Weights of a small transformer language model: LayerNorm before each block, short convolutions.
Each number is 128 + 32 x the weight over its row's rms, rounded and kept within 0 to 255. Layers, rows and columns count from 0. Numbers have three digits each. The size before them is the row's rms in percent of the matrix's.

# layer 5 MLP gate, 768x256, rms 0.136, rows 610-646, columns 128-255
106:169130128131159128140086125151063084104119128080182080128158105129110126113134090124114097111133131150185080141132108115154162145144118224146134117109145145168148137144106097140106178174119125120190152157105105140129144124135106187170122156136157090161170092126122079123135140126097085071115189105061124185117189151186062135125103149135099130130139172062173062114111159121142135160069
111:124082101140075110104090145108161100119090087152157158090144079111103206112101092176157096076149110134163120097190115148138092101084134128133127134124129117174103144133116103067150114166173145190151100150100173157145135111148123138139156197146130157050177114094144135106132062147140134082147112156059130109115147160171076114126123117128073099107181167119139062132161112171133126142160
098:116107110122166117140166111092126122113106156171080124104110091144157124144141103159165111145128139163201066072124114130151137107110146159110144159111080069128089139144193099109120158160092092141147162170096118130131086165145140112117120116142157110080089092181104133090098118160184112056131141147133131210146181085134156108121159150128048167145156097135169102148094105121138141148128
101:143107141135129139114189116120140098156082149113091109147166094023149156106095109136121137102117117177123139085131147159100101061080145142126180095117145102159109147127138117161099128146162136155122114136164090141117107121124157152101215105174112213156133152093114094153144052142111126092177118236119088120110121116099155153125166128146113138102171139088067114187174089108094129172160
100:140144111089108121239154129142099152153136131136083159135170115068159167111140098148136119087183091108158089193162096119124115135060118133160148107138114133087115141101074078065110145124131076130130139106179099158142114097127172131116202146096129109137160108127134108197126085103165146094152111136128072184114125151214086058101099126105097157140041132130127113097090104099153151173178
101:120129126128130142207084101107114052141099117102140191104167122119084157130152143137150074099165100104165100098142119176161124172145154109191145117068194098137142118114107100114127086166134117154109094134169095151108112104092102151102147159182163116133190060075082086106201088134195090129102104121106078142146095125136119091132110157079065095079078174132144157122124147158163110104141
093:092146066120120130172156115125113179135192191140117176116183088154113128145187119116128075131075153149148171108137033170166099152137161132121132081141143134098120091118139129139188100183108159152100100119197104142050114158155086150106142162123147034097105135116099130059118098152112095094125121105117156108185124152151118138126160039203083141120145117162127109105068145141175103137151
096:125096113161124165110137106136156110118207098103080085185129089097121156064142180103121111076118150177081125152099124148095103146123125145158148114160123102115125108110100077113137110073122184188175146116151127148111115103157207130137116135152161074103178138102113140171171136089119083143126078191150119137053183114146094128175140127141125157093141060090124154160140122160114117170105
099:130093079178094082057126147158188137083127093153128133069134078138066150118204102154208085060100139204142086129142162131133128150133106156158123098105111123078098161104109123150097093157158099130117157138136155162145100155141147167122156131132085116108133033121115146054194171116120134083139102133150132164089123118150122100144162168109100166182162138096153135146124083174153096114127
107:154128136121166125144130132079130160065148112142192123067124116122056193138152168135182127112120084153083104124108074154172107121079084188176186112121139102153119182113119104097154111171153149114174079141141082162131117083111125136166118129187145124088129094219092090133127136084165128105149155131128125186138205111141122167106137055155105153121126182106161156108174069091111166141097
106:164136090127119104143128151091142150112121145070137123124095146113162160080146110153136141158138141120101108106164166132155145110170165092157182185142157134142120166144083092066151157108095084112147176129132110201081145151123111124113099154137151128110142124138149121160124128080093111122085146126102084121118136168177166123109127121138106108081117108177085090157136105098112154153164
103:160126115166133115126119121122146166129112156111162011123111157133117161070133171140144098128104094099104114081096121105144111134146086123153065122126182140113142159088105148094027130157152096133184125170112038123148075098142093165125082113146165113122167124077129144174110085168121139113124134125102173110067090138115132101069088158142101166136130149136117143070090169097104125182147
100:121151158158068072163141111167148155140123136061098135107127158096079093092099125144102145132025125195091159109169097138100117083056162091166116129188121121171098104177131110121152114145115164113086128181103130131149160110119137113112144075168119100164140108154099110111135081146150121098207096159180134172089155139095213169105168161167115141169158133154124107128182149099119093108074
107:195034142120153147154153101134108128117173090110124111156147164070108196136126155141126158093134117129123105141148160105214097110144093155142138124148164093174077143144113148126135115132092098150144085187117117086095096172071072076115123129121206165147136124096107128095080100166187119132099141159083041165109141088138129178126094128186100096139156084076081115131121149109138139149209
097:115131127149105142159130118094158095115166163113142114162116112162066155140162144067178126195164149115156119192097124156146124115050134204143194091124167099180063103122118133125095114177155114106146141165152115135103118078110119122124145112086160128114124108074179084081129133101087120165128115081102155149128200134141153138107142136067098119108101162116144109148165124178113130095094
101:115112120134119162116112091129124126100083103119172105148114112170092187105045155166098086084151186165131143121138132149145101163079203098147104175128143126204071134113153169068122157184131096085135118088184112154140102181115118097133121110118125121130106140093115087171111114129162109137152140129156150182097167109139127158090095095102091101090125130186120041156135165100139154089128
095:099133120169144083177158132149089121137163106127154155156197079142145101131150067114104127091165092131116176175134147121168154122090109138157074095133129093086078069156135111169150095177073107126195128128178120143121182127124145119115143141144102089112155072139148095121087115135162089106120207177143110134126116103096112146127141167140128100150116152134183087165173105150171087105164
102:174151046114119127118168140131046160142170055089181129164111123128066198112084109122155108127031118175105115107116159174158136168072134132165094137106124137201100161145088138168097187158151122159110123120115090199064101092144159165140110151124180129178132103096107134100119140069105148120158112162136169033144154114151050138093134115107099096072171107089152101133146169160146148188104
104:114085088151149120124129135111168112124136137162093085171116094132113170164146129139143144151104069143187035100084196156139147138106141145139168143093199101167095125206129220087119132123118121093124139125089133057134139154163094085130088113133160108107155109110117112085122143075126075084146122156117120144132133147157086115121151088130103115084139090129171074067111113136112144110108
095:147102127141138180147127177103057123156090133116135155067163190126131130092113074129163126176138112144134117130124094112147111114138116134143199135105085080119140118129174074147115123153105122105116127092140113157110096172174123167089103151142122083103151083100077114165194121139150148088159195172165103098111098145171069153164183101213111161114085121162139132162105132093157124079085
098:098176148170137183139055176066095097126094117115088099108134128074146145151112173155112098141139132185092046088162115099133099112086112164132091077142167081127164170137113113078111121134085130151202155055131078134209077159116156175140118166194113112130095150128171095129133108143115182123140207145154089137174113114118148072137144096136156158120119141152161114136195068151189121156156
104:160136097129096214105120090165119135115060157113103147117077127049081147115117156140144149048218123121108108149134122186164123082091134105107175126179180128151111156131125139116129155148124151122169101095149142094171141139122154157129159072183141109155200111150125113173108038089098021097142087204122120128061187150148097100185110111056100157091127138100115112144173154155126107098092
110:109139161129162102104150113168126093108149104099118097148135120110086174101128103175158052115146173187128079101097166103083061095135106102142182136176112046157110151118135115127107112181085116158154124213141071115103113148112138180129143157178118229134125051093129127102139123116129117146158117096182124153136174100182168178086135105180107148068169130152118108085146143150173125168162
101:207135099129192140070125099140164159124152094127129100068149168128129157097130143162108066137096193156184129183160173164121106159074169108173138077158136082151110139095163091044102146134155118094110141186158077122092135137126109134101074141147144108120147181096069149049065111103137108121126136106141108146111146161139171149141222111120102125128162100107125095139108146137136140101087
110:214117103109154138098184037159104142130101121115145072114179129071128140108121171155148078079149133101041117160106112135135118125151111144168130202168120168130056111137133080142173094194108138104215099119183091148122136140164104122174143175133143093075150105155107134110165100132140098125147133081125142146080137078101091136119114070108117105148094126150113112164159107128133126142138
099:122137071099194125197147115111138118074108156130099062152079147134101161080078091129160044077116126169109102180078134095122155180100161146177113148179114122165119109159149128116123170129110126087173146087190110188149113143126146085138125184126151051104147112148138119092109100187135129129122095079068085148104188154146146121124113112150122136128130147156105139078128105127130123158141
097:133125116120148153165119157087176101111098114140189086143136133125122144135111167158181106128149070133190114129159165109099158126080132178138096132185110133143077134166100124072098097093098078157157119090139153095092130121115117102106129126150160120108159180103106126115107134113141098120077132178196117150109105139143164035098145160091067132123098138127100104120079090101117132205134
097:127113083164145153153095075125149177142147087141143121164102059190159131120155145143154132141134117137102119120093130144146129147111108195111117112122100123136101110089112102080083175177197161172110131152055121090175105165070084171129122087171135094145141122089189089131125127085166170115198110153077086150106220104126090103116125097168068166134133126166178157099100103176098134110113
100:174072187170145116091116088118153143131105146132110097148180139078081207174162103165153163100156121166187155152108118132146081118122104172142127127140159101152108162168187159094103119098101129054135103053116169114111140164146152114065183129147183077092127095132103116075070063113106066142123113133136124111130093125175144150156131158128139103115135031124181119157104181148138191122212
104:188102185165131106129122098109195150153141116142126107163147161105097156135088112112134133081078065072121135158153132138195147121122115161159124146088112109160034132116103184103128101139187125150147086112138079117128128180099118178105159186219078134119120115073171150099084140119153123172139154120074153129157118177117141092141158107152139150090167147100176144130111204148132113041097
092:142122136122221151170127053093123107132084108141147171115108151144153158175139102129119152125101101108123107087164113199139108176092179215147152172116081103099094135126150177135134141162116127119138088094177121127115124157125132064091174104125138122137176097110109063072138148136152184117192178090156124145108121168186119092144137126139117122118088113115174093111073148102149166156078
102:225107151207166186149125081120077172110124120097079120098206123124164188132152140187166043090189134063191112091140127188108121077168155117180130135167111163131117121129133102090102142140076124121179087126156137119145148131161166140080142121183129103081136145090116104097166131140178105152116154148064144192123166079114116121152129077152127137146134094197072110190106119096154156157145
102:112076146183124172126116110150112107156114092177133141167138066109146152149096105085170121115115109116126139140136121128151115129099090175145159105140148106102079153167063078124094088140159186179065187099102151130092062180103121133108129131120150098117170104059163129152117138108123163111130123170101112150158127111081093093078139052169098135099139136177093128142079154168235137103140
096:109071192145180134092165080131170118079098146099110074139030085137103120195132161159093154149173119113125129113142114113118130075137171173184132165113174095119120172127081128124116124193102176100118097113115099117144160139148167099143176114146140121107125182135102110127147080139145123132137181115145146188060165099146145101178138114113162114132129064114172142134076175139155151108114
103:123143142162040189155096100138149098101111107101127139120146107161093134098147149165085135137155090158148184143132098161092098187120084172189091125168168091105095130148152105171145121169170176132153083146081097107088128111083136148084140126139119064110122058207129134099180111082171076055177070130120109198122145104161129172105178096164132144129162086127098153102078111179109133124097
104:160088127123134163124092107150152132100103175165157062106102088129181146098130110114140031081100137123156092114161126142158093151147174117132134160142136110130128216126151133114154122120116162141134169157153092147061113141169075059123139116139148153178150125178111122126122096151111108045123100172096134117077165104160124086191101137122129169113132072159085078127206104151126130147113
105:170060155158065099140178089082084164147077144066165090106154123087153177100102147131076125054101156158157142138140156140082133131098152158152123151134152100187055168118131173116096094132054120095183158132147120145086157134127176114093105166105196109157064135129122119151112093138167108109170127152162103192131152174100097152124131058121134195106122088165120156147128143133134108146162
# layer 5 MLP up, 768x256, rms 0.14, rows 610-645, columns 128-255
112:153132185087087114054123074162149116160127122130075115099142132091122125152110119167093106160170046153159135094101057156077117089100197092131163135111138102153121131154093156114122116184120143117124174077107150115123225083171201061127173110129107097059105178092096112135152050109146166133117133078138180098176150088129132112199102158157139167177128070139149160154079093147168153097161
116:150091145135090076089135128179088106094097135169072143110149191098158132116161090160110118034183120090130050146102099206149113105154146124141114099130136101132191137111112136124143103128084062153178103222147177180093098093109189145091101119126124136126062156109136166157093146125135118114099137118187094147199131144139170152116149151095119106150163119081093035089130143132121138139128
101:082122128149096066131124111150112072110092151166125110108103139073117153109155124082131124126144147134109140146122162117138170107157092136096113158093104113120054111094156078117146189063172104126176145112164186130050098147152166156137098115100183135133101129134162190170158113122161145180073141133121120084134150165175142094219147153160156102124108170169171133169177156135128112135076
100:103107114124153163111132141084079111163131171107167157123034162129160130096112132118134129186119132167122195107176158109158098132132127161160105088116062154136097087178134141142135185124152145088185076094166136103157157132075127062150074110110196146131143104136128089087204146114078141097125104117113145127189177196099147125114129144094140139129149137084138087167171152067098138092105
098:170154184077143121105158142103114098139107147096141149180076084132102089126172139133116091090202156123104129141142212109136080175158181116079126119138141142141161147134154126131125179128147077179146172103099087119178078121129160080121173131143125158093194135142119144144137138084116111120127132171167161136044108092116122114127094133127130159186162116143148201105144084101116102119133
104:120136141131090078133136155153180131134163209168105124108131144134172111161131161126150136152151124117106152136106123103086140146100161092149162094148118070110081122120170089167109116058157088122164108130117132096134079194111077116110199129080118101078107109121143162114117087120139124143170081132108066098094146107115141132151123159141135191162124119128167137174146121159100114189058
091:139164148087115181086121101086149157144121088094139134109155129147104128101141167122154118115157143103129079098131173104129109119144156095113079107124162104111066134107071120087122153122111093130139106164180179181160162116088069143152143112181144108109145153157141134067111138069139115115170126084145091137110130123113157130088123156077140118218111132153129099118178117132138127128122
097:158105094114125154073161103133142077122145161108176132169064154138133186176185147122131112148195093095088100149136085115180155148133105154158129141152110128116117135112105107144156049163119105097113114145112143125125151122147153121084151112143083114131111114131145118118153204086091116163161029145085150129113128105151159122136095134118110117130129084047083141092191146161131139198081
098:108089071128158093126063151125075144092174052156111140132126098164188106155202094082167117149097119145139089198124115131099144112139115153109185158144150141114105161106105144161133122101131166104150123123102135128111073076161116113094073116111164186114113120115119071180162101117184099125123156111114072133175144107159121127135210155160123181086113133130134154144137085114124121079098
105:098115153127163158096144139148101172126165184095132155082099154191043093142087115132141119117082224136168066101115133141156093186133091141158163071122115128151140116063156123098122146102081126163145121141154101132126150145135151085082137145129191114173201087151100120150081119154121089120092103183151122122081116127102139091115113109113141097090137094082135201089158120158152115116132
104:125154154115077153102134095103154147119154087156124102113051216138136127120104112078131159184114133148104153135125161121152191103128139111141107096069106085119137129124115101144121190131088118121124084103130110164074140069141080116112116137147161119123122067176071112044139149099142105146131117113126144122065180103114117193176123143105149174112119169084098200100161157153111162160155
104:148146109112094138154131087152078108173042111052087170120121166141156136142134045150093144158127129153058168082140109148132134078137154122168112152131141114079153136109091141138162131176157086179163072142169108137154144154100110138130085131129126110191122155189091132127114120079161080130118165147116138115061162105132110081142112129166155137114123107063128126140119102158128127158095
099:128085139154111127094128128104183149125213041133097141128132151084083116158079176126142126084134063122069184075132160097057105094140206099110127184071130152137073158140144104152086142112134180131200178081124138186126131058129117156091122123107070125137127113162082141073054136136085081171162117062094131180045127131103151117166098139114117145123134174186139122146110149100104181086129
106:141140100104126136102129107108100124102100144124138144085094152094125161111196170133138142088152092103129091103144174138152167114105102102087117109183179145125112154108163129150122146099096154190102148137101077093109182081153130138162153157154119096111106124166103111179123109114144116038123091139180185161139104125121160143092098118101173178145124154191161179079158117099108136092112
099:196200055099141145103094125143137099185136156106089099135138129076110158140172122118175140105125129167070124113150112125153105158108126201121159081119111129096085153131146212142138193141163122143125130101117112105179126103114160131175065157141153084080134170117152104138160111154099114152136138116091097152099182065124091109127076120174111148154127117141160101124157078120129164159114
105:123127183149155115130154156122167117137129126120160166123124174041131129085152087095075112113100141071172121148153159141067173172160163144133064141109107138115149121145144126147165161145126112126104150204138095124096120106077145162175082139101105152132091088152116091169155164068147131141197156090131109147082097150165158118175102131199114133075124107119160105083076134090170136172124
093:207132122121102187088137189162134162080167119107119102075130085127135183135116113115124098139117225133105066107165084154074087124159201099188135165165123166116183148121100164129111117106127160142092142155122139052189082141122097148146093117078141143106074114136122145152152126143118134157111178137125091131086138097196051150112182104064162178128146104144136114126111115075142134130105
099:124117113099046146136099135143162148139156091102064160162083158105121126117106132145087151148090096101142152178152180191125085134143150079117103120165191167136123134126141127118163112178096159173074140029113118161147155138201164072080124159129110128156133187157159094115087152089119145128129223099102142118122138080149139147061140045118058126171138110079176162180089137107131181115125
099:105167054130113117151101100117225126231199158126116121133163162062155152111089168144166173116099088163077144108097086163140159125169120117177124134142194153128070082104129117052195151094106162113105145129091062133074057145106147087133070106128130104128122154127173168067109140124153111112134148165098130105112152118124102092177126091144059136171134116081142112144133122074121127142170
096:162156136128119083140116144146148166138149128100193120104056139122167152109134071149185145110113076096133147078177157091147106088117175112108084133154099144121160135160144119072124120087171137048090037115152152145131133101134138188111117126153101099099148120102127156139124128055163139099150096122089187067170107186137156149066155139136158106097123071156173164103074141110136153123126
100:139130137111161115137137149123091153159120107139079101102120112180140140158150097155117123101166096135158109081131143108121125092125135150112128092117118157153160091126184104201040103143142127096129148143087116120078177103129065149110118099161131173115113082125105079136144153112044122138115087165132104166105161156140097161123128076149135125170159161088144097122154122146141158132097
104:121077152124021118165173178134137156178065096103106107132153131117157126118110134155111150097115131155160131126159175095107111125133149141178068137057085149113113149088179118117112186056144119130114168101123105186105109118191114134127092130118098096107120148107131168147100148163177131085124116082086137126076143143136131128134120095154125129243121130090098126093071131156134123100079
111:112164170108136121171118133107076132151155109141082107151131131144119127114104102126112120157104174163090085114133130104144175133156112100152082097116169105172118129093087119173180136148181159047147111112125168086098128152101147080062114134105139134171176155126135132136186054108141172129190122124139132102130118148124150160080180164123090105143129167176176170104129139144171094146108
100:117131086141123080081135144151110129123140096124066180113105112060114125134221134197081157126180078189091172135162193134116130082103092102080211088158120119178154102154174150113114112122131141155165159194122059118116082122135101101116151092100166162137128134099115117118133199164090105162125129171123090165112177068158114129081128175116117209168113115067097141123099088140132125141129
111:156060148138090168078115147137190137108079151140103122126116114111174126142207151150107119118151152199119090183114077151127079160097143155116170132126134178113101154126137062136162089145083107106170114148142184155140172146103070118117217138204106152170108116182144119118120116167105111065114120134112119128112149087093120211163112151089122183153152108092110149127164196135064123135121
111:174077123146095153092183117147086161133087091106124162138166158176178084107110138155121163120137132106096130129203100163106089087126154131161130203153165169096114126044079081104137107163171148117193124158078188079103124121174100109104115124122100121143121086140173096098109080114140177103096127116075103142118133128145117098087155109072138174122071144101133102166133107104160108075135
103:120096118081139164124108123136136092033106139109167130129121144140156092166133120130133082118120132101134070125126125138120160158139085164147117104146172128169083138146072022159095175078106112148130111122172185149115139158164169081130157139152147088125188191109089122147102116121170211139110079074186076142227109150126104110138109187108107148191105209088094113122127125088137086150158
096:078128066089151105183129124146173090083167133080125139147116121102153156120165140118161091153074091141183077099150119169104097128165157120132099131180117134142171194081091121144120102169104079116131100088098144104173154122139136129116123137153163153174079133178116146126180113180136131128139096079126131133099176156120126075141198119136140156120183094127124125122102149129117127186135
102:101121085092111116039144094152212075071088121161139139159137131127152172123118107171116138111140140181121085122182118160154117120125169125134128157081141157150141165101122170097084137134123175128127165122101163101146062165195160091126133145177110112056124126111140131102153118116115154129073152152096125132170140183190048145169163127120104127120177145182179102170109137169151116128152
102:043158098153164082148109152100176091093159153153169086116130160187076111115170171092101144118122133183077183115118134129138154183174113143074125135096155148150145117177130136152090088202070157125120117132149102081086094207147110137187186134195083170151106103106142131145165185119114131100135152124140180117163151159105111105066137102118141150153130139100152187128163147140133090167088
094:110122104199107115148122115074148108169133162094122091127181158084144135145129108096107133069192157104109109129129106147157061114146061124126132121078130124128140173155147133149084138054112066079126128059151164118137098217122112151166067105214147074185125124163124131159128116152152072125139099135107093160176108103074160112156067112082120121093147167165139183090124113175108113101131
101:138142146117150131151127087129148171073154065170103117129157118145146134111084103090112149130135129131123153149081117140145169111109134141142118136136145126070136115137114151139122119104116158075082124144109086124151161131140104108029153125151159090108159083127098137132108050235152140095141035173111158073070166150151121203096145127138137138156153179135138131192121129138159100153167
104:071114120156091099105108100144096108088139131114130114113198100176145116137104156093116177087097134130096073127121092144117158171130167137215146112155131170153103116171106107175076101104110095116144123150175089083082123160093134114124111163151172120130188087124074117118181180093128119121088131188200129154168087083121149134135128123111171129107100173104147087198081148050168128131091
098:132113130134153156118110115139075093120109111173153142066101142157131134149155144071125135092177181112122097108140096179119108083103122141152132170151177099144156148154097126161129083087021132131165116179090099106135079143127069165092119165087138121128130139098087105082154194110113127157106128164114089072119152200139138077134114133161130179119194170129133097123104091134138108077103
109:162159174062110204158140145164076182118150118110094087126124093097104110097142087099105134133117162179102081166219160060093094133078070115134077146084136122086086142153095153135098128106171154091090122135145130212149163136134173131058168183117132135184140113160136077172107076169183128152084123133120124114099115144089102125133110092106087128171094122170081111084083128175187086159119
098:144100137060139087130101143132106077123103178154171133135105223101119128151107158122119073130122085139148155114126228122198090070081113166134164104100083200087171180078115137130091181126146191184114093071122149174088086153135109124054119120144156157137126103123066115139116155152155084101107122176114143157057093154082169159163123102151120120122087137110128153150156080110168150118185
# layer 5 MLP down (transposed), 768x256, rms 0.133, rows 610-645, columns 128-255
112:177142163048081151053143116119151106150056087125097148084093087129146189156114124175138072157173135157133108140151102151092088164134132134183112144170202117143173085180034065117099136091146117103102166083105169108099158123118085157119137180149102093108165121122107126103186116117155128102130114146124128107120161151107136092130125140146133093116144158138100134089090070136117127126110
112:108110126150102144067124159080141120094135137131148122180134188061125126138136091053086168154124131113192136146146131158176148120091131142104125095137139151134075139138150037110148137041090068162106110139151154126095083136132115124185161119141110152164131135113115164168110133134150156131173091126182102192106165097148132135170152138136140166126160163085126132130096210131095089148114
094:146136177143160165145159162121139149176093099123140122158093125058131085141136111124087135075150166161140089166140170105088084157138134136109187102125148140165163136083105113123127130118135144135081137117092094120147139145122102151138087131144141123067105141136114196095131148041095102152102119102181141103112110116063128116125121096154133142120149140165158092097140119152160062154127
100:075169119136149148120097140084141100127159148198133144202078110083152143122142136144108102152072166095108108080148141109148131193092167087061098099184117134137193177111117123112082094129089098021112169144088165153129133145129148149116160073132125143101097118143140124163090121131104128065120092115130114152102087132158142183173145143109159121115153111109092101145112153125122120188124
098:146076167127092128059088128125089151109118158129105134150113087166138069050042107139079127144106159162132111144151183148109136125091155118116100116155093087157112152176158097136135134067192174154117171061117139083134088148167121090168088111154120129096206119066160157104116142112123141099157097156111138104118094140149194118141179151102138100173101142166131165132101156168098155044163
106:044185164131112132180099108122088125114148170129141132143186112138158128142099139137090092169158088149097094103127129133127127145073113054177138116144134096113081155125112095088103215153145119075114111156098117158118137161131103113124181117100140065177094087114060132133105109145140116178155115111162117090168180102120137075172134109116088072091103103149108153139102205158143178134110
095:107156131133120081153200176167146106173215183157133128093165096120161145150156111107103077162107111114154146139161087166146058168109183108209138132116096112121112082134156146098128100155034186143094146112116124162136098169150105167163145127129077089129074137078054139107129067125147120106147155100134155058125106145131102087152133096153096133124207145161130142148100194129163124132153
100:101097171133124164141174131120143120165165124127113126099093146130119201162114132154090118117098159153142096137130114154060170101110135132144184127137102113112119105127119194134125161131136173085164135113144139160185075148103129068177100103082157100105171126160124142143119156056145085172131133105125158180108132125157102080118070189132140121144138121094193138155112157070161049136092
099:142155161121193108075125055091155140129128111099169154157071118151093172101135129130140149095207151125133160187127142162116159084114133118105127196183126100152162147140146164127067124144128154106076112115133191078106151108137123117117126074111215177129113188157104090094126064093142107093082165146119071105109121171154156089122129096114122136180121166159145106111121187131085123151156
108:149120211124148134184040116176079158113086158093102182095113124114123127154117117129137172076030154118127101181174104147118112099132070184142176102106088148127097087152137188137130080108179114150164165157162131139117110097133148129113104148142112090117151090121134108141158120165092133097130138097144158128125147154173178107126126083169148099107140109084191120141152100175132172100113
106:142118178136123099098084109116126155092070070158198160196137081095127099117118127141163129090106126145144108125109092147116206047129141147077131143063130085125181071154136126161143158110127147092151136130072144164131130128167142115159099186202150123093112141098166075075137136117123146172133196154092146138102126132116068178142129099173116123160125100161072129123119130198169163084120
103:196134148163200165133133193158121120145054086148103075162161091155151169172118122117123125156169170122158120158077115063120069136110148178157127145162173130094073169111116088145126129113140096168086156095157127151064100145127124107102056128143143130170108106109116104104137055055144033085153141128136104178125145144127139109107080143161125174073148044128136132149061103142096189079120
098:221101147129173134154173179163133188094123129090111121138103094097176158145096095165123134185165171108158085110175124113169151180114178146152106178108132171081075140142118182135098080083165108105112088145173138121123103179121128094078120172106145105203142143091136123105102109135097119171161138190116140123107114166078122122125086102162078140115140161149091063136138141099075137143122
103:081124164104122152111194133112148146135116113135116150154089120101111164105147179109097067096189103121103164146171100123135183170133171129110130069161142088119120118185121170134093165079133129116090164152242100138197100121135144140149081117113145110128157125175103196121095182136119095104108139122094143110112128118177161164098075088122074159156176133123112075128033171113179171142154
096:079191203151165154132120146170180108110151130110084133121135136114106113111145142118171114135086105144088110142139102154149126106142172195124117058122114162113127103056083112132150161146133102100129116108128096150148175086076091137189107149132131116115174071089095108091096120093159112161199147136178107225128145171184180152117136104131099066177072138116131126081119084106187138135082
103:119139120149101142195135109128119142070152126137168178085152144160159202114093126095107146082113128122114138094076127074097129180141168062114113128138140122151226136197142145082183144109164112110114125099132080117130105147091132140117191069122096101099159075132176113153203106138145127147093142136177121178105121138175151122142075144107133142179152098106166082135182199080128134136189
082:150110101165132112102128135099101123116087148101132140139119144087145189124147153088111127173135201104112120106145127168108120158113172161096091158129128103130158186103164126166136138123169112139083137135158106190170127142116098135122111133211151128176126139067159158141091145127135139159133117139117106114181139095123104081031116118138154091093139107153109125150189173154103122146096
101:182106154125068077157146114129143101132132204118066090106115126176015133105091107118086163076120169096156139069125142140129102177129128103111062089183104181114162111132137153089123155210052104093114129127126143113117101124150122036090192138133162141146124131160164101083118118139115126141107063048181131188124113139119146089128133153115102149116086111127170098126093166109097173148174
097:093142181103124179131135150132154185114112150133096092147154110077126137134143051040147121097117114139126147126107176092104151105155156144139121087151083104096143141151120100147133119151136112123187149162126084111109099103137100119166125133124165192113131109166105118143200065116091218145119178121197119190155163066129135108105101094099076120115195101104073150123053126098119134129103
094:103107117139130122208239119063199133158159132142110074128122168134197151168129126085156160143143168142108134114182138121098121132074138104156087075114089114080128125103057103125156111066058159117105170136149151160114099138107150174171125128101104161087143090154155109092103146092119100138104203181173131167107087152143140139176121110143138148090098097165126115130150177127139091073106
101:148076093133124149167213153147134106128182133143101093150229124121105083108120102139146099119123107106123099153107196110121085186148130130116144114124128199133081117145106107169153112144102138149103125192098150133108100136127131140141071206109148127106127127105109111098103107162141096140107141158128095228119157128133153147136161155161107140140079123087160113081150098132163129125130
104:170130098099101142146138180132130098097119116123086203210147154165126196195088142048083192056157135146136126136128108110164107117098144110142148182134143113137095154164141139167129128130092170105149156176151120105165100148134088161101129064120117103181114139144099156094138093150134094104120116115142137103090117107100129072180149096182123140083177098085107131064104121127120140121027
109:104112145085123042080174142128121125103135118092102121113120126089083169103159146125160108167170124125096130227182116130104144135093068166126134162120075078084132136135147162124146138137126113116121177054132142100116139128121118147144132138194148069153096076172146111110150159078138117197152123111117148120163098078154158165083075123131207121159188121098106180084117091136200169138173
104:160135100162103092163058143117164117043113105145088165143167104129114098107168176105091118107103152170099110136161139143152111142097163114105106180043132153097153155097111115118139150121172086076114079134105142116160148132106115084171166084062158169160176127166112162097132089192111166172114122118103141080133153142147096122113161162102129173176133131103147109087184058125128140136127
110:117096108158132125136158083124153153140131134146203089180165106087116199126131152134113134123126189104156145204119087200116123170125164171096098116144095141119122155129103059127165152129164176117135132134112164149152187174118076125149096071161188130187124108141175095115123116092117102134056163129143103124071175125105097129072141132136128099127119114168157184117075146056142076146052
105:131092115145119103132181128137141031130144121104126109144207146111124145099141132160117155112146123074089127148145149117164079116175084181186114094143165117181130143083094150152048100109102119099092100108115144174127174146120146151130128138122122099142050111103099017107159159153120083100185058195089160128098092141152067104128142165094136124113094154079128101122167169162140157140120
103:140072169070105116149113095122116118088186078145145131149086117163140032198126162136112131072141182084130083105136094099169117115153103100077148095119129189217173184148163137131159205120154112171101076161134114122100154112139117093157138078106126126034172110101150123172109126142144144102128111097118107127088127166137133155095131166141153105138158162131185121113143093121166151138129
095:133102101097126159106137095143149127151105111146141112119126071130149150141139117217112172123116133092147152145096109186140153144116059160129092152117154103139081096131105101148173133093128123136175139139127154162147101110159130088128158118131098144155169137081244082122083134087139084148173074136159080135132115124146127135192066127111115125146140146114086164113104095155173119128108
102:086117109126134153105092103085114087165106135159167122113151141138131088132090107111151090090123124095137119183118143169094158124121086094142113091099129131114071121113111134179147126148174189127033141199147124134156119077121142167150096128100096170151112167126134180140122104108176123125161135128149111162160197143151143048121086074175163126092085093104121123155126133153128137092117
103:079149131128119034192162088118171104188154091127123152065193098104148161126143125119176133070113146103092115118158109168133146122084109114132135105087185123129148170109155107145132124110156136119085072127177136115191115109102114099164142074141091144085117194156176108136105166125124121111123147159079132164123067096089090114123156133123162144121108133092135145110098127169124156086147
096:109159077160117149183129122154134141125161146142105062135188097112122086107127133138126170142180121090125142135129195118179114109155148067175103080146115089104134111140114118131129127148101118087062172123127037113105101153133194129168189120152132129117158164157136106126091150185173106152141136100116100151130159160111115124140110146123084139106176128153082171131208129142095085079152
101:185091161099117104131135113129171118106143107117088157163100120114107165134108122156123117137120153125132154079078173078119102121139132121144145085123112163072179112096084087137143136158128144091084181083127114131085091111122102065085136121145060152146061137146075078106133148165160142101092137159159169118114081173172140151116121097176104137086186092170109150110171125126190105205109
104:121141074194090096085140129141118187149094102127161109103117116131153130116145093146141160054134132182105129151150073186048085083121133117115151170119147145146104132079109151105162062054149132152124123148126126123115130116086095137131115155146165142130154132140117084172121152165109114109138125158128124098113156097110162099199112172136169200103134187129155125157160151145123171103154
099:131143115134123172134080163105137141131160164130116086149099194070151080081156117154096031151152145132167109092134092148114165186136176123083099101135084047113178162061191104167155096144138190127132141153155094083130159136085133102106139181133141088136117150148134101168192114099103129119120158147162190098160170120121151045147125112174116123151133117139168127110149151072133146103090
106:135162213149104113104146085125093177078124135141093141145114142166115152174167170100101102155086138181151087139173172118078115101095146098148143133164160116085116149143100139146175099105160058187132102115129162149100116112116147176036198136051141123135147115136078104127159175158199170163145115136047129104088151108117137106083090070143105122163137201178089104136096142130086112129187
096:148140214147182097115161166179114157185097108095167143096152121080151143149129132102074126125109127092137128122118145134100114113123100116162151132187097144091132126146187106092050052139173164095127124079135136157083110137147150123156132166122159136157111192122153096130057116074138149126137114165126122125140135115119122094125138046122064126105105168126133120129127134152120142114147